{
  "rope_fraction": 0.5,
  "lr_head": 0.00417,
  "schedule": "wsd",
  "decay_fraction": 0.809,
  "final_lr_fraction": 0.0
}
Each number is 128 + 32 x the weight over its row's rms, rounded and kept within 0 to 255. Layers, rows and columns count from 0. The size above them is the row's rms in percent of the matrix's.

# layer 2 MLP down (transposed), 1152x384, rms 0.136, rows 66-90, columns 320-383
size [107 103 106 103  98 104 111 102  89 101  98  95  94  99 110  97  98  95 102 106 101 106 106  95  94]
[[149  49 111 152 153 157  87 128 123  31 118 142 137 112 107 159 131  95 182 139 126 127 194 136 129  73 134 137 187 110  87 208 136  77 168 121 146 127 169 165  91 161 117 132 137 154 101  64 117  97  59 130 106  93 122 139 135 151 114 140 156 162 128 180]
 [ 98  87 141 115 175 120 148 128  67 168 128 166  98 106 117 113 106 122 172  74 161 144 125 153 156  97 127 100 165  85 140 135 136  90 130 168 131 149 117 138  94 121 134 131 174  51 124 177 131  39 102 166 173 162  94 132 154 109  87  98 139  69 194  71]
 [132 105 178 166 125  82 107 107 132 112 119  91 135 136  94 117 111 138 105  89 157  77 117 161 198 116 139 163 116 125  91  59 114 143 144  76 123  98 133 132 174  79 107 132 118 126 189  87 147 139 124  97 159 164 134  87 109 182 129 159 134 137 137  98]
 [121 130 164 116  82 156 138 121 116  91 136 164 134 144 134 173 116 163 112 161  70 163 121 157  58 159 122 101  89 114 158 142 148 141  81 112 151 129 140 104  94 119 121 108 100 160 163 172 178  89 199 131 170 115 126  97 162 120 124 114 110 177  82 124]
 [145 197 116 131 183 146  72 127 103 156 126 142 122  91 130 181 114 122 119 114 119  55 214 147 165 112  87 142  82 137 153 167  99  78 136 117  98 116 108 179 137 134 167 129 151 157 135 124 152 156 142  86 121  98  85 142 127 100 125 140 147 181  95 152]
 [118 116 142  82 192 161 123 141 121 121 115 157 103 157 127 156 143 140 116 106 111 111 139 145 138 105 157 124  53 124 152 178  77 155  91 148 172 113  69  91 125 219 177 168 133 129 124  97 123 181 179  67  45  89 132  96 132 161 159 158  82  91 110 117]
 [132 113 144 152 107 195  83  86 152 119 125 169  90 102 152 148 153 162 146 165 150 179  89 126  63 122 173 114  80 119 105 135 102 174 164 121 103 147 125 115  75  92 131 150  92 125 137 127 106 101  95 166 117  59 143  53 125 110 120 160 153 100 139 167]
 [ 90 108 113 163 104 121  91 126 156 146  88 135 143 132  97 147 125 111  75 176  93 112 137 115 180 106 120  88  97 148 145 186 172 161 129 143 110 167 161 107 124 122 125 200 117 139 136 105 164 134 142 151 181  73 153 141  41 104 126 117 129 114 100 138]
 [125 129 147 156 192  97 131 133  63  72 103 117  89 125 106 130 141 136 123 148 166 125  99 106  83 109 162 140 107 174  68 207 139  98 133 126 101 116 121  74 149 103 143 117 117  93 146 202  52 110 101  82 137 107 147 109  99 106 149  63 171  94 133 155]
 [168  95 132 140 142  96  83 215 145 159 145 148 127 131 118 150 142 104 171 109 166 185 100 136 144 133 126 171 147  94  94 163 106  79  90  78 144 140 183 145 154 132 142 105 117 132 165 156 150  91 124 128 189 156 118 155 113 112 135 122 118 102 100 115]
 [183 127 131  89 112  74 120 124 199  91 129 112 137 114 175  85  95 156 154 121  79 126 122 160 139 113 163 137 141 117 175 141 163 212  98 124 135 110 108 208 135  99 190 130 109 130 146 145 173 164 164 172 102  76 162 163 151 122 173 120 166  91 116  83]
 [172 105 126  99 111 147 112 123 185 143  95  96 135 160  91 142 126 139 166 187 122 123 118 112 129 114 141  74 117 103 134 176 115 139 109 123  43 134  91 143 154  91 105 123 100 124  92  91  69 123 133 110  91 148 101 162 110 112 126 107 180  67 179 136]
 [105 171 153 186 105 152  76 123 150 110 144 136  97 147  89  88 147 130 125 137 106  91 153 143 184  52  81 125 105 111 120 108  85 179  72  55 140 136 134 148 145  82 198 163 100 172 158  86 120  84 163 127  96  89 146 145  99  82 154 109 165 122 140 111]
 [136 128 178  70 133 136 125 139 121 125  98 133  99 116  76  70 139  94 123 118 120 163 163 159 144 171 128 130 119 106 167 103 137  90 114 131 103 117 135 100 106 155 138 137 129  91 149 128 154 166  84 134 138 118  80 120 167 166 126 180 147 140 116 168]
 [ 88 108 171 189 167 189 154 138 121 146 139 112 149 124 107 105  69 155  88 110  87  69 135 198 100  99 163 152 126 179 117 139 129 118 106 141 119 110 131  99 103 169 151 114 117 165 111 102  97 145 110 105 140 129 155 124 129 109 158 123 135 114 133 125]
 [184 150 132 131 181 117  96 122 105 187 135 194 102 153 129 110  94 121 140 182 140 214 163 176 105  95  64 121  93 146 127 143 117  64  92 143 175 114 113 114 132  93 122 194 150 150 104 108  95 119 130 123  70 123  69 158 101 144 143 139 169 125 136 127]
 [129 138  98  90 176 170 142 192 145 122 130 109  93 127 158 100 106  95  95  64 124  93 122 143  94 132 158 150 116 146  79 133  68 113  83 100  80 142  69 127 125  92 134 151  86 167 132 169 126 102 136 160  93 136 100 120 113 186 109 129 120 118 161 107]
 [ 61 141 168 111 150 131 122 109 114 154 143 126 130 100  96 149 152 139 164 153  86 151 196 145  96 130 148 143 109  93 155 141 102  69  92 108 144  92 140 132 107 163 146  99  79 122 166 110  93 156  96 167 162  99 108 169 121 111 143 165 183 149 114 144]
 [127 149  91  98 158  88 124 171 115 106 130  91 121 105 143 138 143  96 165 167 172 191 128 129  90 186 121 172 113 194 102  90 157 102  99 171 159 132  80 112 205 166  93 127 101 168 134 150 132  13 172 161 138 154  59  73 112 155 146 159 103  98 136 138]
 [138 131  95 115 172 126 149 139 139 100 175 116 125 103 145 164 100 125 111 115  54 129  74 169 116 119 117 146 153 145 108 154 106 147 113 130 150 131 148 124 128 132 139 118 135 103 161 170 132 122 131  61  84 148 117 156 214 144  80 125 154 124 117  88]
 [110 149 168 135 160 144 134 138  66 107 118 138 120  82 122 132 109 190 168 101 120 123 142  98  52 129 171 142 105 116  88 188 107 154 135 135 125 140 139 148 155 117  88 119 173  99 170 121 105 107  85  57 126 123 126  80 128 207 158 176 104 120 129 136]
 [145 112 121 129 151 150 136 122 107 121 107 101 125 166 138 110 138 118 117 113 176 153 147 100 137 149 127 139 137 142  57 164 166 109  92 111 143 101 104 106 148 121  71  55 149  76  86  63 118 111 117 198 135 128 117 153 139 106  94 118 107 110 140 124]
 [154  78 140 138 164 158 108 130 162 182  70 106 127 111 136 127 100 140  99 119 141  96 154  97 128  71 104 123 105 147 125  86 111 113  87 148 143 143 118 100 116 139 191 169 121  63 124 115 122  40 101 152 182 127 150 125  86 129 150 117  92 142 142  63]
 [118 137 152 107  82 147 105 110 139 134 107 102 191 128 130 162 165 104 111 160 175 132 101 127 129 151 169 159 139 133 125 187 189 134 122 147 158 131 158  87 126 101 110 107 114 153  83  96  90 172  86 168 183 103 113 116 141  82  98 127  70 167 147 119]
 [174 117 131 157 169 153 159 127 164 123 128 187 143 103 101 125  87 202 163 147 145 168 153 147 113 144 161 144 155 140  86 174 105 190 118 117 147 125 173 150 150 101 108 137 185 113 143 125 108 135 172  99  42  98  68  85 142 132 148 149 182  86  90 211]]
# layer 2 MLP up, 1152x384, rms 0.226, rows 67-90, columns 320-383
size [100 105  98 102  98 102  98  97  96 104  97  94 100 107  95  95  96 102 106 100 112 109  98  96]
[[134 151 179 109 149 179 115 124 123 107 175  96 101  86 138 126 124 135 155  91 125 136  66  93 160 101 148  63 134 149 113  81 131 126 116 120 143  87 129 144 172 105 162 108 175  62 209 116 123 118 163 123 195 105  67 135 183 104 134 119 141 150 130 168]
 [128 134 211 131 191 119 125 116 171 130 120  97 146 116 128 120 144 146 167 111 170 118 150  30 125  27 156 164 105 106 141 121 111 136 181  88 168 166 145 141 101 101 110 159 176 174 142 164  89 127 142 146  68 160 117 146 163 137 135 185 125 129 127 104]
 [ 74 170 164 127 148 131 125  83 133 103 107 122 128 126 107 135 116  80 111 164  53 137  91 164 144 153 151 118 107 132 169  63 170 126 138 155 214 133 125 106 146 159 150 151 150 131 137 100 117 162 154 117 111 101 116  81 118 191 166 169  86  98  98 107]
 [154 176 107 142 137  90 145 137 101 178 148 100 177 103  90 147 198 124 159 118 123  86 130 118 109 109  65 182  86 119  93 100 163 103 116 195 148  65 135 119  84 103  86  88 125 119 121 110  57 139 137 118 132 136 114 166 190 152 114 143  87 174 188 116]
 [121 125 137 166 100 134 148 160 122 137 127 149 117  87 184 130 151 152 118 152 111 165 156 125 159  95  79 107 102 134  78 140 139  42 122 111 164 110  88 122  91 117 202 113 159 166 107  71 131 137 105 160  84 134 127 124 161 141 150  86 129 180 100  81]
 [113 123 136  75 105 114  84 120 148 137 133 132 131 146  91  68  81 161 112 123 126 152 113 184 132 157 136 118 140  95 118  78 145  76  66 106 118  48 181 142 156  86 154 119  91 132 161  84 145 130 141 133  85 199 104  97 145 136 116 129  94 106 146  82]
 [106 175 101 133 168 163 132 126 111 109 165  97 134 160  75 106 126  91 151  81  97 122 139  52 178  98  95 118  77 149 123  98 130 124 149 109  80  92 122 162 114 156 111 147 122 142  99 121 129 159 147 142 115 120 145  97  73  95 130 184  21  94 102 156]
 [167 148 150 151 106 118 101 107 111 159 153 164 111 167 108 100 135 187 109 142  72  70 115 125 145 161 163 143 115 112 209 147  83 135 134  90 118 143 138 145 128 138  95 122  88 105 118 133 138 160 124 141 111 145 155 165 147 158 117 144 109 161 112  40]
 [139 143  86 105  94 134  51 143 154  69 152 128 175 100 118 121 124 129 192 104  83 132 134 126 125  82 134 167 163 153 128 115 142 166  98  92 103  74  96 130 163 148 134 105 125 155 138 199 108 146 140 138 129 143 150 173 114  91 136 173 113 126  94 143]
 [ 72  74 132 105 136  95  92 142 232 116 118  98 111 170 138  78 192 102 143 170  80 132  58 151  51 123 102 144 132 158  82  74 127 162 156 176 126 143 141 101 116 112 158 134 108 142 166 131 195 126 158 123 111 148 122 145 159 146 124 150 150  90 115 138]
 [131 118 122 110 160 162 137  68 158 111 132 132 116 121 131 119  73 121 114 120 113 125 100 153 105 135 158  92  98 148 114 106 176 157 178 134 137 152 101 138  91 178 110 122 162 136 167  70 128 184 144  77 159 124 112 155  97  70  79 142 190 111 105 112]
 [187  83 138  53  83 110 173 151 128 155 126 106 151 119 112 113 127 141  86 111 141 127  92  98 105 157 128 145 188 118  94 106 181  95 141 150 141 170  91 137  92 152 161 183 119  96 129 183 162 123 100 152 163 123 169 158 118  76 140 170 161 132 130 132]
 [112 178  81 137 164 132 138 127 105 141 135 115 155 104 100 117 171  90  40 111  73 104 144  69 132  77  92 106  94 127 133  74 138 129  96  95 187 153 130 149  81 157 158 130 118 187  76 138 122 102 121 118  98 135  84 187 134  98 187 114  98 199 146 130]
 [ 96 119 132 164 107 122 161  84  76 105 147 179  49  83 128 110 121 144 108  93 134  43  80 100 128 116 136 125 129 117 151 122 147 106  83 148 117 145 142 148  86  86  91 172 102 132 124 108 126  69 172 158 144 138 133 149  82 163 107  90 133 137  90 166]
 [ 96 119  82 142 180 100 132 111 186 150 126 126  95 145  95 158  90  74 119 101  95 198  95 148 147 106 147  95  86 169 112 142 136  92 113 110 122 118 123 177 132 170  99 113 137 128 122 160  79  96 121 187 133 115 156 124 103  84 113  97  96 145 142 136]
 [141 172  96 173  96 105 137  82  81 161 164 143 170  86 161  96 141 143 108  89 102 116 137 200 106 144 148 148 119 164 145 113 118 187  64 108  55  88 112 113  80 143 150  91  98 140 109 108 115 119 153 120  83 152 130  66 145 142 151 199 136 114 150 118]
 [124 141 111 140 123 196 212 137  98 120 111 150 115 177 110 152 147 110 136 145  85 170 121  94 154 150  97 120 107 102  75 116  91 132 161 109 106 156 125 152  60 131 125 146 132  73 145 101 112 187 138 116  71 180 143  94 133 153 158 130 121  89 104  76]
 [127 125 141 150 147  87 137  98  88 122 129 152  58 117 147  82 120 103 156  66 139 161 115 140 186 145 124 173 167 147 181 123  76  99  80 165 122 174 132 130 148 191 111 176 184 146 137 117 142 112 163 208 137 119  89 166 135  94 127 111  82  84 113 120]
 [149 137 121 141 162 110 190 171 126 148  96 118 118 112 128 165 110 117 157 134 144  97  90 112  99 109 176 133 124 154 165 126 139 154 165 159 149 109 148 162 106 147 167 127 131 198 174 196  96 153 117 104 140 103  87 100  86 157 137 144 156  83 108 117]
 [108 128 120 152  50 103 145  85 154 137 125 183  58  72  99 113 131 132 138 130 138 164 149 189 149 106 145 170  95 182 170 124 122 174 137 150  91 200 119 125  82  66 129 132 112 103 104 124 123 188 122 135 191 112 101 142 133  86 169 101 169 141  92 151]
 [103 123 127 152 107  73 141 136 106 183 135 139 125 130  77 117 148 153 148 160 127 156 158 117 133 192 130  77 101 132 172  84 137 140 112 171 173 157 129 151 131  98 154 100 130 151  94 116 112 148 152  95 116 143 129  99 148  87 161 128  94 180 151 111]
 [ 92  99 148 132 154 141 143 159 116 116 184 161 224  90 138 168 154 128 184  79 127 164 162 127 148 130 110 139 102 145 107 200 201 159 119 153  94 117 137 134 131  82 109  98 121  57 131  86 126 144 117 140 125  89 162 153  58 133 143 167 118 146  93  98]
 [129  98 135 144  97 161 195  50 122 131 123 134 126 133 151  96 102 180 135  97 130  86  75 156 153 143  78 145 140 153 119 159 131 149 104 118 101 140 107 178 111 130 151  63 157 122 136 115  83 153 108  95 114 149 118  88 125  94 173 143  66 146 139  52]
 [172 103 112 141 137 149  90  73 119 115  75 112 103 164 147 143 137 146 153 107 113 154  92 147 134 150 126  77 130  97 111 146 164 109 101 118 111 104  58 148 118 138  87  91 167 181 105 121 154 148 157 143 212 159 130 113 114  71 133 121  77  88 114 142]]